config = dict(
    num_key_value_heads=3,
    norm_eps=1e-05,
    positions='rope',
    rope_fraction=0.25,
    bias='all',
    init='uniform',
    beta1=0.95,
    schedule='wsd',
    decay_shape='pow',
    max_steps=5912,
)
Each number is 50 + 15 x the weight over its row's rms, rounded and kept within 0 to 99. Layers, rows and columns count from 0. The size before them is the row's rms in percent of the matrix's.

# layer 6 attention query, 96x96, rms 0.1, rows 34-63, columns 48-95
118:44 55 57 41 39 57 71 55 33 73 41 60 29 39 44 63 84 69 58 61 32 36 38 35 56 28 55 72 71 56 70 49 50 29 50 54 49 47 39 37 76 42 47 47 27 53 19 47
108:49 49 47 57 53 44 31 47 62 27 47 09 71 58 56 49 26 49 36 73 62 63 71 70 42 61 47 45 43 49 42 46 52 63 53 52 64 50 76 39 44 47 40 61 56 23 56 46
138:49 49 45 67 52 44 28 53 64 36 67 40 64 65 65 20 18 29 37 68 75 68 50 54 40 56 43 24 27 56 48 53 49 37 64 57 54 63 72 56 36 60 47 48 55 36 66 43
070:86 50 62 59 53 58 69 46 46 54 42 39 48 20 42 59 69 48 60 14 47 41 30 39 68 61 47 57 72 45 45 62 77 65 37 35 61 25 38 56 56 39 62 55 58 84 31 71
099:53 41 34 47 70 81 46 58 20 49 22 64 45 61 39 65 57 74 48 57 25 44 51 46 14 39 53 67 52 39 62 56 62 38 55 75 41 51 59 43 62 45 40 59 33 34 35 41
157:57 44 58 64 49 41 50 48 57 35 77 44 46 52 76 21 25 23 34 55 70 62 49 49 48 50 32 21 35 59 47 67 51 54 53 32 58 61 49 55 36 62 56 45 82 46 77 56
100:66 55 54 57 41 29 68 51 44 39 52 31 60 26 40 26 24 53 73 35 54 50 25 63 56 40 50 50 47 24 47 69 45 39 26 47 29 38 61 28 50 26 66 45 52 50 48 75
094:74 31 33 70 53 55 43 48 39 34 33 36 81 61 62 58 48 76 41 64 45 73 43 25 64 39 60 48 50 30 65 20 76 38 54 53 43 70 46 79 46 42 58 36 31 34 60 71
097:43 37 41 77 31 55 46 58 51 42 54 50 85 50 37 47 41 23 55 57 47 59 76 47 52 32 36 53 74 43 40 57 65 21 75 59 59 38 66 44 63 37 77 59 46 64 74 44
090:56 30 47 36 36 53 40 51 43 61 39 38 16 60 55 50 84 58 59 52 52 51 85 23 51 52 68 32 47 42 42 48 46 71 59 71 37 35 59 83 44 54 65 50 60 44 62 31
098:41 81 62 56 69 65 37 38 51 39 38 57 23 28 40 54 54 69 53 66 53 36 49 39 35 30 62 45 24 52 45 53 51 38 47 50 67 23 27 26 46 48 52 48 96 44 30 67
084:74 38 45 57 33 56 30 49 62 25 16 45 64 76 42 56 47 46 52 49 46 61 68 50 58 45 56 65 68 56 56 36 48 50 61 65 49 30 26 41 43 65 32 40 55 37 42 52
088:55 37 31 42 50 65 31 58 31 52 45 34 48 33 72 45 57 58 66 57 44 80 41 47 46 39 43 54 32 40 65 60 78 43 46 42 65 71 51 81 53 41 58 57 22 69 56 82
107:36 71 39 41 45 18 46 24 43 42 51 41 43 59 66 47 34 30 54 55 47 51 00 87 35 52 80 58 54 51 59 46 64 42 41 37 64 53 54 66 53 50 45 41 45 56 62 40
095:47 17 12 41 22 44 66 58 42 81 33 37 29 37 61 38 50 66 68 34 48 54 47 35 46 42 51 47 70 55 67 53 46 51 46 65 39 69 59 58 42 28 33 25 34 75 22 19
090:69 43 68 83 39 50 46 88 46 57 55 43 62 79 49 61 59 68 19 75 63 52 42 66 40 76 46 53 47 29 67 42 33 52 60 32 37 48 40 74 41 54 56 50 35 71 21 49
095:27 51 27 18 49 62 21 56 28 66 51 50 43 29 63 52 49 45 54 71 60 54 63 89 52 37 54 45 48 53 54 42 52 43 51 60 66 30 76 51 48 51 45 48 30 16 49 34
096:44 79 46 42 81 59 50 11 57 35 32 63 64 71 57 49 29 38 15 64 44 56 63 53 48 12 49 54 69 68 49 41 67 32 59 48 36 48 68 39 43 38 51 47 49 27 49 42
097:28 49 48 65 66 59 37 40 50 37 51 36 85 31 38 62 36 44 48 57 50 60 71 40 59 22 60 48 61 40 58 30 70 41 46 63 43 51 53 62 62 33 54 48 78 45 71 74
094:21 59 40 36 42 39 56 75 77 62 50 68 44 43 35 27 44 66 47 41 56 54 54 38 59 25 42 49 36 43 47 99 39 55 27 57 13 53 55 25 48 48 53 34 52 50 43 57
094:52 63 72 68 44 74 31 78 69 55 18 40 35 43 52 49 75 79 43 46 60 37 86 13 64 28 46 66 54 48 48 60 62 55 66 51 40 23 57 31 51 53 43 45 48 47 21 62
098:56 62 44 26 31 13 52 28 45 55 51 74 36 35 48 43 51 57 79 33 53 36 81 57 59 54 53 40 54 54 44 81 42 62 32 55 30 06 34 38 46 66 48 49 80 56 46 61
094:34 54 67 49 42 56 74 59 58 58 66 82 40 63 46 61 30 37 56 57 52 59 49 55 48 50 60 40 46 52 59 73 59 60 57 41 47 99 56 28 50 38 57 66 28 39 50 49
092:69 37 33 88 54 66 42 41 28 44 30 33 34 30 53 45 62 46 57 33 40 60 44 47 29 72 52 49 61 48 66 44 53 54 44 58 69 97 36 64 54 71 65 39 49 61 65 55
097:38 67 38 57 62 43 35 31 50 42 36 76 63 46 56 45 30 52 18 56 43 75 47 69 50 58 37 60 59 49 43 35 62 42 46 55 46 39 46 74 37 81 44 53 37 69 46 49
091:47 72 78 50 65 41 73 55 62 48 61 58 80 50 42 30 26 57 40 57 36 36 63 39 49 46 65 60 51 54 47 77 74 44 62 86 27 41 69 30 49 38 49 48 77 60 58 62
071:42 66 63 54 63 56 24 34 53 44 58 51 50 89 57 41 45 43 43 51 52 59 30 29 34 32 62 58 41 63 56 75 39 84 55 58 36 84 70 26 56 54 51 37 41 58 29 40
092:33 73 27 57 56 37 50 54 47 36 73 38 66 49 57 42 53 34 58 78 48 56 55 54 45 41 32 58 19 30 52 26 65 46 35 30 59 61 58 78 65 70 42 65 55 63 81 46
100:27 01 39 61 46 47 50 56 27 37 51 21 41 49 51 46 60 25 59 54 38 63 43 43 47 54 74 49 61 40 43 42 47 22 73 69 84 67 40 47 36 42 54 58 68 39 82 73
101:40 72 28 48 50 57 32 79 27 58 29 61 57 67 63 44 41 59 32 43 49 29 80 45 42 83 35 47 58 47 51 57 49 30 49 64 15 50 64 57 57 46 32 64 64 37 39 45
# layer 6 attention key, 96x96, rms 0.095, rows 34-63, columns 48-95
088:50 69 47 36 73 63 49 72 54 53 35 40 46 57 48 66 68 72 57 40 04 26 43 51 24 41 60 50 30 15 57 40 41 61 35 62 45 35 36 55 55 58 37 67 43 43 71 45
124:55 35 60 66 35 40 54 28 26 47 73 55 56 53 75 20 42 30 35 47 67 64 59 46 77 49 28 43 60 75 60 60 57 49 65 39 44 48 41 52 27 37 66 32 62 62 30 76
078:57 42 47 56 43 33 58 34 36 42 84 54 73 60 61 32 29 42 47 43 82 74 51 31 67 50 51 33 60 82 46 68 48 43 63 46 47 65 51 51 33 26 66 33 62 60 46 77
146:46 51 41 39 60 45 49 68 57 63 18 43 42 41 35 74 72 62 71 46 24 32 48 53 17 41 65 63 46 28 45 43 43 51 28 55 43 46 59 46 73 61 40 59 29 61 59 36
133:53 35 45 58 28 29 57 35 54 47 71 52 51 45 70 43 35 34 38 47 94 68 64 58 82 46 44 39 57 67 43 48 59 48 52 45 47 55 50 50 14 43 55 44 67 52 37 56
059:54 52 60 83 49 57 46 59 24 40 76 49 54 46 65 35 42 39 54 48 71 48 51 53 77 74 45 34 63 64 69 42 57 51 71 59 64 54 46 33 17 53 71 52 76 61 42 80
103:39 58 91 63 48 40 42 77 49 48 49 38 64 38 47 87 33 54 63 41 47 55 65 66 53 54 16 34 76 48 63 06 65 72 45 60 49 56 44 35 57 85 49 46 63 23 49 47
096:75 63 39 21 71 66 45 25 45 19 69 51 52 56 59 70 44 55 46 40 62 72 24 22 61 45 69 49 34 49 54 09 49 51 50 75 40 38 67 73 31 43 63 30 59 51 69 53
098:65 46 37 54 37 55 56 42 47 32 67 52 36 51 09 39 37 48 48 45 33 85 51 38 65 47 57 39 56 50 44 78 54 45 26 56 51 80 62 37 77 54 52 43 52 60 47 50
091:91 49 49 20 67 55 49 71 62 73 49 12 76 43 30 54 49 29 45 68 77 19 58 64 67 58 50 57 41 51 55 49 41 52 44 43 62 49 75 77 36 20 51 60 40 43 48 54
098:30 53 54 70 27 44 69 55 32 39 43 63 61 59 42 41 43 53 65 46 74 31 28 51 57 60 90 71 31 44 57 28 62 49 61 52 20 53 43 43 35 53 54 51 53 38 54 29
090:77 28 48 52 59 39 66 15 59 44 34 55 26 59 64 53 29 79 58 35 31 65 44 23 71 63 73 36 34 61 55 72 64 39 33 29 58 52 68 64 35 42 54 33 58 40 53 50
084:46 44 71 45 40 77 56 43 48 36 52 17 33 42 48 53 46 26 72 38 85 51 54 49 57 35 31 60 46 42 44 41 34 48 48 44 32 54 67 50 43 36 77 22 65 50 59 83
107:29 63 65 63 64 42 63 63 31 57 35 53 30 48 54 56 34 58 49 71 36 34 64 42 33 46 55 45 37 38 54 39 50 57 70 40 29 16 48 46 57 75 44 39 46 64 47 74
100:75 60 24 52 69 60 67 55 49 49 53 56 48 33 50 40 74 49 55 71 51 51 50 82 67 56 30 34 33 50 36 69 35 57 66 37 38 63 68 56 64 44 35 53 27 48 68 22
094:46 30 29 19 50 50 48 29 40 24 65 58 53 59 64 76 74 17 54 42 39 72 62 47 70 54 12 58 49 60 36 42 55 26 35 21 46 49 45 54 52 38 43 62 32 66 45 60
097:41 35 58 63 63 70 44 74 55 47 48 47 50 57 55 36 42 16 40 44 67 54 50 48 53 53 31 82 35 40 58 51 60 77 56 37 41 52 67 45 64 47 29 42 82 17 56 58
096:53 52 60 32 69 44 50 47 56 15 31 49 65 84 83 38 43 34 46 43 61 73 42 24 27 39 66 66 54 52 48 54 65 48 48 50 37 60 59 47 68 53 51 41 46 40 29 33
104:44 69 63 36 48 78 27 59 47 21 45 76 59 60 58 42 56 46 57 42 67 63 29 46 15 51 53 54 48 62 58 30 71 39 48 55 32 50 47 34 67 64 53 62 14 40 58 49
099:62 68 63 20 42 53 40 65 62 45 65 43 80 52 67 65 67 72 47 25 95 45 66 65 72 49 58 42 64 57 39 48 60 71 25 44 55 85 46 27 34 47 47 69 45 21 51 43
093:54 53 41 48 42 08 69 69 70 30 61 22 60 66 52 48 78 40 44 43 40 55 34 44 76 69 56 67 36 49 43 34 57 70 35 41 43 96 50 57 52 32 52 47 64 57 64 25
098:65 39 55 46 55 35 83 63 58 54 33 55 36 32 26 39 19 60 71 45 83 33 65 65 93 65 59 24 48 64 60 46 59 62 11 58 65 63 70 64 39 70 62 44 61 42 38 51
101:51 33 51 12 47 53 25 25 56 50 43 44 79 55 48 42 59 33 23 36 51 64 69 36 23 36 59 51 75 48 44 80 47 25 40 61 66 66 69 38 44 59 62 61 20 57 63 44
095:65 43 32 28 35 67 51 50 50 48 62 47 54 31 62 58 36 42 79 53 73 43 46 68 29 60 29 21 38 41 43 48 48 35 80 43 46 31 54 50 33 42 64 52 42 36 66 65
108:43 54 89 45 67 47 61 66 41 44 40 37 15 57 72 45 22 46 61 46 33 55 50 40 29 50 45 58 32 51 59 63 54 62 37 56 50 45 40 41 53 33 64 38 71 61 17 55
090:44 48 56 45 45 46 63 73 54 42 43 61 79 51 31 64 44 51 36 54 55 57 53 65 38 42 68 65 54 49 61 17 45 49 33 64 65 58 23 50 63 64 72 55 36 60 31 34
075:60 70 23 24 56 52 49 36 37 42 51 42 61 58 67 41 45 37 43 51 74 44 63 42 44 59 63 49 52 66 18 55 76 40 74 50 68 54 19 46 29 43 57 49 49 42 52 41
092:21 68 55 56 32 77 49 50 43 40 66 42 39 57 60 60 47 64 53 71 57 34 33 45 36 38 75 62 48 47 50 38 37 50 45 40 46 38 59 43 78 48 51 67 81 52 49 63
103:54 40 52 60 64 42 62 44 42 54 45 60 60 25 35 44 28 72 64 49 33 66 48 43 25 49 61 58 53 33 64 81 23 43 38 39 47 46 60 78 41 42 62 52 27 49 47 68
106:67 49 30 28 60 44 65 75 52 55 66 43 44 60 51 56 57 46 39 53 16 41 22 62 52 49 58 53 45 58 57 11 50 63 23 38 32 65 52 59 68 32 36 56 36 70 63 38
# layer 6 attention value, 96x96, rms 0.0756, rows 32-35, columns 48-95
092:73 46 81 46 29 50 35 56 49 60 46 49 62 77 59 44 70 65 40 41 49 64 19 56 33 54 49 56 33 45 55 16 45 43 79 30 55 15 43 33 47 32 63 39 47 60 51 54
076:52 52 49 39 62 34 41 61 34 64 30 64 62 55 43 46 40 41 54 51 56 65 49 54 45 41 70 29 90 58 60 44 64 55 48 59 20 35 55 67 57 71 52 37 38 41 67 48
074:55 36 43 52 51 56 42 87 50 32 66 48 48 71 50 39 65 81 12 48 47 23 45 29 59 60 42 55 36 58 18 83 62 70 30 36 86 55 39 49 47 67 45 50 64 77 53 45
088:60 39 59 55 59 68 52 38 17 40 48 72 81 33 42 54 43 70 64 40 56 54 43 46 47 40 19 61 52 43 64 56 39 68 62 40 37 38 52 36 54 42 53 50 46 30 47 73
# layer 6 attention output (transposed), 96x96, rms 0.0664, rows 32-35, columns 48-95
084:58 22 48 20 45 52 52 57 38 40 67 37 45 29 35 60 28 68 63 50 64 59 63 81 59 47 43 61 28 24 59 67 35 33 45 53 60 51 47 45 65 67 78 77 64 54 44 77
079:45 45 44 62 19 26 80 59 69 24 51 41 63 39 50 41 57 46 46 31 55 45 39 52 34 52 41 44 50 85 52 33 51 54 55 66 52 42 38 52 38 55 36 36 48 52 74 22
079:67 48 53 39 84 67 36 40 30 55 59 27 49 53 34 49 47 37 60 66 34 68 50 61 23 40 73 65 48 17 58 50 44 25 42 20 51 60 53 45 60 36 52 64 59 17 49 60
085:53 45 50 28 37 43 61 47 65 25 33 66 53 51 50 61 42 55 41 43 59 47 46 56 61 38 48 51 39 76 30 41 41 53 44 56 49 68 58 66 54 59 46 58 94 67 36 57